Part of a small language model's weights: 155M tokens, 4715 steps.
Each number is 128 + 32 x the weight over its row's rms, rounded and kept within 0 to 255. Layers, rows and columns count from 0. The size above them is the row's rms in percent of the matrix's.

# layer 6 MLP down (transposed), 256x64, rms 0.1, rows 111-135, columns 0-63
size [ 76  58 103  89  79  86 129  98 105  95  97 111 120 109 105 101  96  95  94 128 114  90  71 113 105]
[[127 177 144 135 121  91 135 116 118 126 124 148 147 104 131 142 150 151  72 152 179 113  62 104 110 189  73 162 147 191 170 116 124 139 128 169 125 163 120  75  63 135 162 118 214 117 123 120 129 132 136 147 133 145 110 169 124  62 172 119 160 117 144  73]
 [ 93 109 109  63 163 155  98 121 101 138 131 105 136 153 157 124  92  97 161 155 148 147 155 130  78 146 165 176 125  95  91 146 110 109 152 118 110 242 160 127 147 198 129 108 139 115  97 122 154 155 140 147  97 107 180  80 161  74 162 122 117 163  96 146]
 [101 121  79 119 136 141 109 113  79 121 142 140 123  98 193 153 127 118 155 178 160 136 139  78 134 213 178 127 150 137 131 105 170 102 199  92 109  65 123 109 116 112 155 181 117 157 139 133 115 121  54 106 109  69 139 106 111 125 132 130 132  88 190 126]
 [128  71 106 153  39  80 124 157  72  94 107 175 119 137 108  98 157 145 134 129 146  49 167 137  80 139 115 100 129 146 149 162  89  99 123 100 152 134 143 115  98 169 112 106 141  96 174 106 130 136 198 135 106 111  84 129 166 173 126 124 130 122 186 162]
 [200 151 128 114 136 154 122 116 157  95 153  94 140 148 120 136 151 160 112 105 161 173 209 131 205 166 134 117 137 108 128 205 112 121 176 163 124  84 179 131 135 150 166  89  97 135 143 140 109 119 153 176 138  90 191 124 103 124 124 152 170 136 140  73]
 [ 78  90 104 139 135 165  99  73 179 131 165 101 114  93 130 184  89 149  62 101  85 133  87 196 108 115  85 160 171 100 154 124 113 116 131 199 126 173 160 130 162 132 192 173 119 150 114 126 124 134 105 114 141 131 115  65 146 127  95 111 109 127 120 107]
 [140  88 108  87 122 183 117 210 144 141 125 143  94 114 165 190 119 153 130 112  87 121  83 142 155  81 136 125 128 133  41 145 122  83 130 154 131 110 192 139 178 136 171 111 154 136  75 111 118 108  99  60 157  95 141 109 117 119 112 178 104 111 110 144]
 [ 90 175  93 107  74  72 105 110 167 118 111 114 130 164 159 127 149 116 102 126  64  96 131 135 220 143  52 159 191 100 166 134  69 117 145 181 139 118  96 125 109 123 107 105  66 141 143 145 139 111 161 158 118 101 111 127 105 137 110 170 124 138 120 150]
 [141 118  66 125  94  91 160 138 106 107  95 128 146 132 165 131 131  79  94  94 102 120 118 143 156 135 130 107 102  85 103  71 169  72  69 180 147 130 127 118 187 100 144 152 125 117 116 190  80 141 156 130 137 153 148  71 156  85  80 132  80 170 166 169]
 [105 184 107 158 126  99 136 165 157 134 191 144 114 121 140 138 111 103 121 121 198 124 190 161 122  91 107 128 118  97 174 201 148  32 119  92 117 131 132 127  90 197 118 112  80 131 120 145 123 118 172 101 115  86 124 129 148  72  94 162 113 134 129 115]
 [145 147 183  93 116 113 105 135  86 168 138 125  86  88 103 119 140 122 121 168 131 111 155 122  94 104 139 148 185  87 129 166  72 154 111 100 155 183 114  44  81 159 122  89  94  85 125 101 107 105 117 149 142  91 159 168 105  98 183 136 141 103 155 195]
 [101  76 123  86 161 100 204 149 104 143 115 138 150 165  77  87 124  64 107 127 159 109 110  76 152 159  86 149 141 155 107  63 126 101 106 153 135 111 113 162 111 164 159 128 175  94 139  64 145 141 130  93 131 107 112 133  88 106 174  85 185 126  99 144]
 [159 154 132 104 124 144 162  85 128 108 111 130 159 192 120 156 107 124  91 107  78  64  95 185 102 136 124 124 153 148 203 186 130 147 176  96 111  97 124 186  94 134 130 208 174 121 121 124 113 140 155 146 158  86 115 113 145 151 122 165 107  89  75 119]
 [147 137 114  94 102 127 134 160 139  82 104 134 147 161 169 131 133 178 106 176 110 117 109 104 188 167 141 118  99 101  73 104 140 137 129 193 156  96 153  85 150  61 178 155 104 133 179 129 118 149 180 125 100  88 122 112  86 161 118  93  75 138 110 200]
 [113 121 153 111 143 116 107 105 125 194 125 137  75  92  79 154 157 159 122  54 190 148 143 126 198 118  97 123 116 134 150 138 154 109 111  89  59 115 107 126 116 152  92 143  65 169 131 103 100 167 179 162 148 118 138 148  77 121 108 159  96  96  86  96]
 [127 159 103 178 133 153 142 119 134 150  93 164 184  89  83  66 136 138 152 108 188 160 151 141 131  80 115 119 108 143 120 118 152 131  88 109 145 101 190  75 136 125  98 153  90 166  92  82  94 138  68 174 115 151 118 168 150 190 141 114 108 160  96 177]
 [138 163 126  73 112 162 146 128 109 150 189 194 166 133 133  98 104 160 200  72  93 123 136 132 142 113  77 144 190  78 128 155 131 122  81  65 148  98 148 148 152 159  99 102 145  76  99 132 105 169 157 103 129 146 101 190 113 123 145 101 108 150 119 148]
 [ 65 131 135 121 145 163 121  72  93 146 130 157 152  95 143 132 137  75 163 163 164  97 133 145  49 165 157 160 136 105 168 221 158 169 127  92 159 119  68 133 143 167  86 121  97 120 134 118 128 175 137 173 148 114 146 113 169 137 125 147 104 173 156 118]
 [ 76  64 143 139 123  90  86 120 123 182 109 191 179 127 106  74 194 119 114 126 124 132 124 159 145 160 132 136 238  86 150 141 121  92 121  88 125 102 120  86 153 139 165 127 164 122 139  88 144 137 151 109 153 187 172 136 132 130 126 123 109 164 106 124]
 [126 145 120  88 195 116 182  89 100 112  71 124  70 119 110 200  77 126 137 161 155  77 160 107 156 151 109 140 129 142 137 112  99 126 160 119 166 139  92 127 137 121 107  80 184 129  77 152  77 161 137 139  89 102 117 127  87 147 156 121  78 164  99  78]
 [109 113 111 184 144 112 154  64 129 138 144  58 151 151 119  93 137 184 111  96 165 170  83 141 178 102 136 157 120 150 123  87 131 127 174 162 119  71 160 102  88 151 155  63 150  87 125  80  83  99 115 128  94 159 150 140  88 170 136 144 161  94 148 112]
 [140 119 191 150 121 149  97 117 145 155 103 100  92 106 105 133 101 136 131 101 149 116 142 179 162 106 100 215 109 152  80 164  94  83  90 123  79 164 123  86 127 100 119 154 186 153 134  52 128  89 118 116 107 140 117 101 108 102 170  86 128 141  65 169]
 [146  79  78  98 208 126  85 149  77  67 132  86  91 108 146 105  96 115 152  83  98  81 144 127  57 103 105 138  77 140 105 103  98 143 141 121 119  82  65 126 140 134  75 114 122 110  86 137 104 141  72 100 108 141 102 113 163 101 111 112 143 130 119 158]
 [107 202 163 133 154 129 117 104 115  96 105 132 119 136  28 126 143 139 175 131 101 126 155  41 135 101 114 105 118 122 147  98 132  70 114 109 154 114  82  97 140 132 153  93  94 149 161 121 157  91  97  38 137 165 159 149 106 114  86 126 107 109 107 137]
 [ 85 109  85 174  89 100 121 165 191 117 140 136 100 188 115 141 185 139 189 136 139 171 123 147 161 186 100 105 178 135 152 105 146 110  91 142  82 115 148 140  85 154 133 144  94 199 130 102 134  98  67 151 149  89 137 104 117 148 104 128 145 138 117  69]]
# layer 6 MLP up, 256x64, rms 0.101, rows 112-135, columns 0-63
size [ 72  89  87  91  94 124  95  92  97  91 103 105  94 100 116  96  80 105 115 107  88  94  99  94]
[[ 73 111 124 199  70  79 160  83  86 120 141 108  49 107  90 149 136 132 117 113 156  91 105  80 144  87 135 135 180  88 110 156 133 150  95 154  93  60 157 112 134 133 156 150 119 152 117 132 133  98 143 123 161  92 118 120 140 163 156 136 152 123 208 136]
 [150  90 125 139 164 144 167 139 121 151 162 153 130 118 176  91 103 121  14  99 119 144 114  84 130 101 172 129 155 137 119 178 109 113 137 141 118  89 162 120 172  64 146 155 106 144 109 135  73 196  78 164 134 119  96 135 121 136 152  80 131 130 132  69]
 [147 139 123 112 123 140 140 107 195 118 128  99 135 134 116  93 113 108 164 139 147 123  61  76  91 110  92 137 198 121 139 132  87 146  69 152 135 162 120  90 142  93 114 160  94  42 103 107 152 120 159 155  85 105 126 144 121 194 151 105 205 151 165 130]
 [ 87 112 131 125 128 118 150 116 131 156 124 181 169 155 125  79 114 140  78 123 111 108 120 138 119 173  99 128 122 109 132  87 111 120 107 162 161 166  75 195 140  85  76 127 129 106 141 123 104 176 136  96 131 139  60 170 175  62 200 135 172 116 155 186]
 [137 115 145  97 181 147 102 109 155  78  88 120 108 168  83  42 111 159 161 157 169  84 163  81 155 138 105 135 141 134 124 121 127 124 154 124  69  98 175 132 147 119  97  77 183 161 116  59 153  82 113 147 121 118 150 139  87 139 138  87 137 118 177 158]
 [107 148 168 124 107 117  94 176 138 178 175 163 118 128 193 164  86 161 125 113  89  95  93 160 139 129 134  97 144 110  99 143 112 140 194  88 115 129 150 138 173  61 163 141 162 137  59 122 101 162 132  86 209 132 132  90 147 113 144  90 153 104 112 123]
 [196 120 131  90 153 151 193 186 120 126 132 139 148 161 133  81 142 118 114 109 144  86 137 119  98 138 176 125 118 142 105 135 176  49 121  57 103 117 162 149 113  97 140 110 182 144 126 133 144 134  79 145 138 168  97 112 139 133 134 202 141 140  80  63]
 [175 154  76 125 109 164 210 146 140 133 148 103 165 113 168 153 189 144 136 129 127 105 134 121 164 117 143 131 122 165 167  63 185 174 141 188 131 127  77 130 100 116 133 116 110  51 163 132 105 129  60  98 144 121 139  98 115 110 148  87 150 165 110 142]
 [ 99 113 152 128 125  97  96  84 164  83  75 101  78 143 116 133  89 100 123  95  92 121 168 106 107 217 109 161 123 100 171 198 121 124 123 114 135 118 179 104  87 133 116 138 156 119 106 124 102 103 126 149 114 129 123  93 163 158 119  79 137  84  50  71]
 [159 136  80 119 102 210 100 126 134 150  73  87 185 137  92 156 151  82 169 184 158  89  83 155 145  65 142 129 159 108 182 143 152 168 104  89 115 162 130 125 123 112 165 142 100 143 115 154 116 146 181  99 114 118 120  93  61 132 113 123 131 140 166 152]
 [156 182 135 104 115  80 149 146  71 135  75 104 129 175 142 133 147  51 132 124 187 127  95 125 172 117 122  91 157 109 138  79 136 144 105 152  98 129 137 183 128 183 158 156 132 170  89 111 133 132 159  46 170 141  93 167 166 117 107  86 149 144 123 128]
 [ 96 140 130  88 112 149  92 127  97  74 157  86 130 128 160 116  70 137 112 113 112 125  58  89 143 159 143 167 119 161 109  80 163 106 124 164 124 159 143 159 169 173  66 173 127 157 147  94  94 129  94 156 112 186 114 139 105 157 179 132 173  94 167  72]
 [ 80  99 125  99 162 151 149 138 130 106 143 154 139 153 107 157 147 172 112 104 137 114 109 133 117 176 134  83 183  59 139 133 139 205 155 138 141 134 203 110 125  93 141 119  79 121 114 169  59 172 178 104 111  99  83 141 112  99 111 118 125  87  60 127]
 [149  84 128 164  90 147 141  98  67  78 193 120 122 117  95  93 104 145  86 138 138  60 104 141 113  82 113  83 174 219 168 147 112 128 115 130  78  61 141 162 161 117 133  90 156 131 124 122  98 139  93  86 122 171 149 126 121 146 120 125 128 162 141 104]
 [ 70  93  86 112  78 139 146 132 163  87 157  90 167  89 190 197 146  97  85  85 121 153 113 117 130 121 133 105 181 168 186 102 152 117 161 103 143 177 161 121 154 160 161 123  79 125 162  68 142 144 152 100 144 100  91 144 111 125 163 107 113 108 156 125]
 [154 129  73 126 172 144 117 114 172  51  86 127 141 114 142 162 139 100 132  70 121 103 179  90  83 138 119 150 134 134 171  89 156  93 165 132 109 208 132 136 138 116 171 116 141 151 145  81 186 119 149 130  98 107 118 144 155  81 162 154  71  80 137 163]
 [102 143  76 102 140 216 137 111 103 152 125 173 139 162 146 132  94 146 113 157  33 171 141  92  75 163 177 183  85 112 157 132 163 143 121 141 150 112 136 126  96 125 134 161 110 164  93 164 162 179  91 100 114 118 108 159 152 122 115 125 170  90 112 148]
 [126 108 167  82 131 135 109  57 185 133  82  99  65 153 130 180  83 172  88 148 121 103 175 114 136 127 139  78 166 125 103 161 161 135 131 123 103 142 114  99  76  95 158  89 154 124  97  98 150  83 148  92 109 126 168 160 114 102 106  67 162 145 123 174]
 [116 105 119 119  88 174 101 156  92  86 123 104 118 168  85 142 124  73 117 158 153  97 126 112 129 126 187 127 129 139  76 128 114 137 202 117 165 178  61  80  95 168 126 118 151  66  90 143 146 119 143  91 181 146 156 152 177 102 166  92 136  84 131 113]
 [157 122 165 122 200 107 168  75 119 124 156 173 122 139 109 118 125 174 115  93 104 138 108 108 177 118 103 145 172 175 192 113 123 115  56 130 138  71 133 120  61  98  88 126 122 112  89 100 107 185 175  76  78 124 108 112 106 108 159 153 133 138 129 115]
 [110 187  99 128 177 129 154 127 108 169 132 203 168  74 123 150 139  61 111 126  89 177 173 161 123 119 147 133 103 147  63  97  76 152 164 139 144 142 153 124 153 123 107 211 157 146 122 135  82 128 112 129 125 132 177  77 131 119 138 125 123 121 147  71]
 [ 98 162 168 102  44  85 101 118 199 124 155 154 107 100  99 153 104 118  92 144 166 137 123  74 148 113 153 157 106 148 119 129 125 164 121  91 148 173 154 144  33  82 133 168 116  86 125  93 142  94 118 147 170  88 145 154  94 130 132 113  77 130 126 147]
 [116 129 129  75  87 156 187  81  95 130 156 133 125 174 125 160 160 186 142 182 113 115 137 119 118  75  91 103 129 148 162 197  70 137 128  51 112  98 143 139 145  68 131 125 126 108 127 157 151 166 145 155  71 150 141  95 122 132 124  75 163 170 137 112]
 [158 125 146  69 140 148 109 147 115 214 147 121 135  79 111 133 116 132 108 176 124 177 108 150  84 147 101 147 106 148  43 130 160 129 104  89 138 125 175  92 107  78 145 121 122 129 174 151 134  99  99  55 167 134 146 148 139 105 127  97 144  59 164 160]]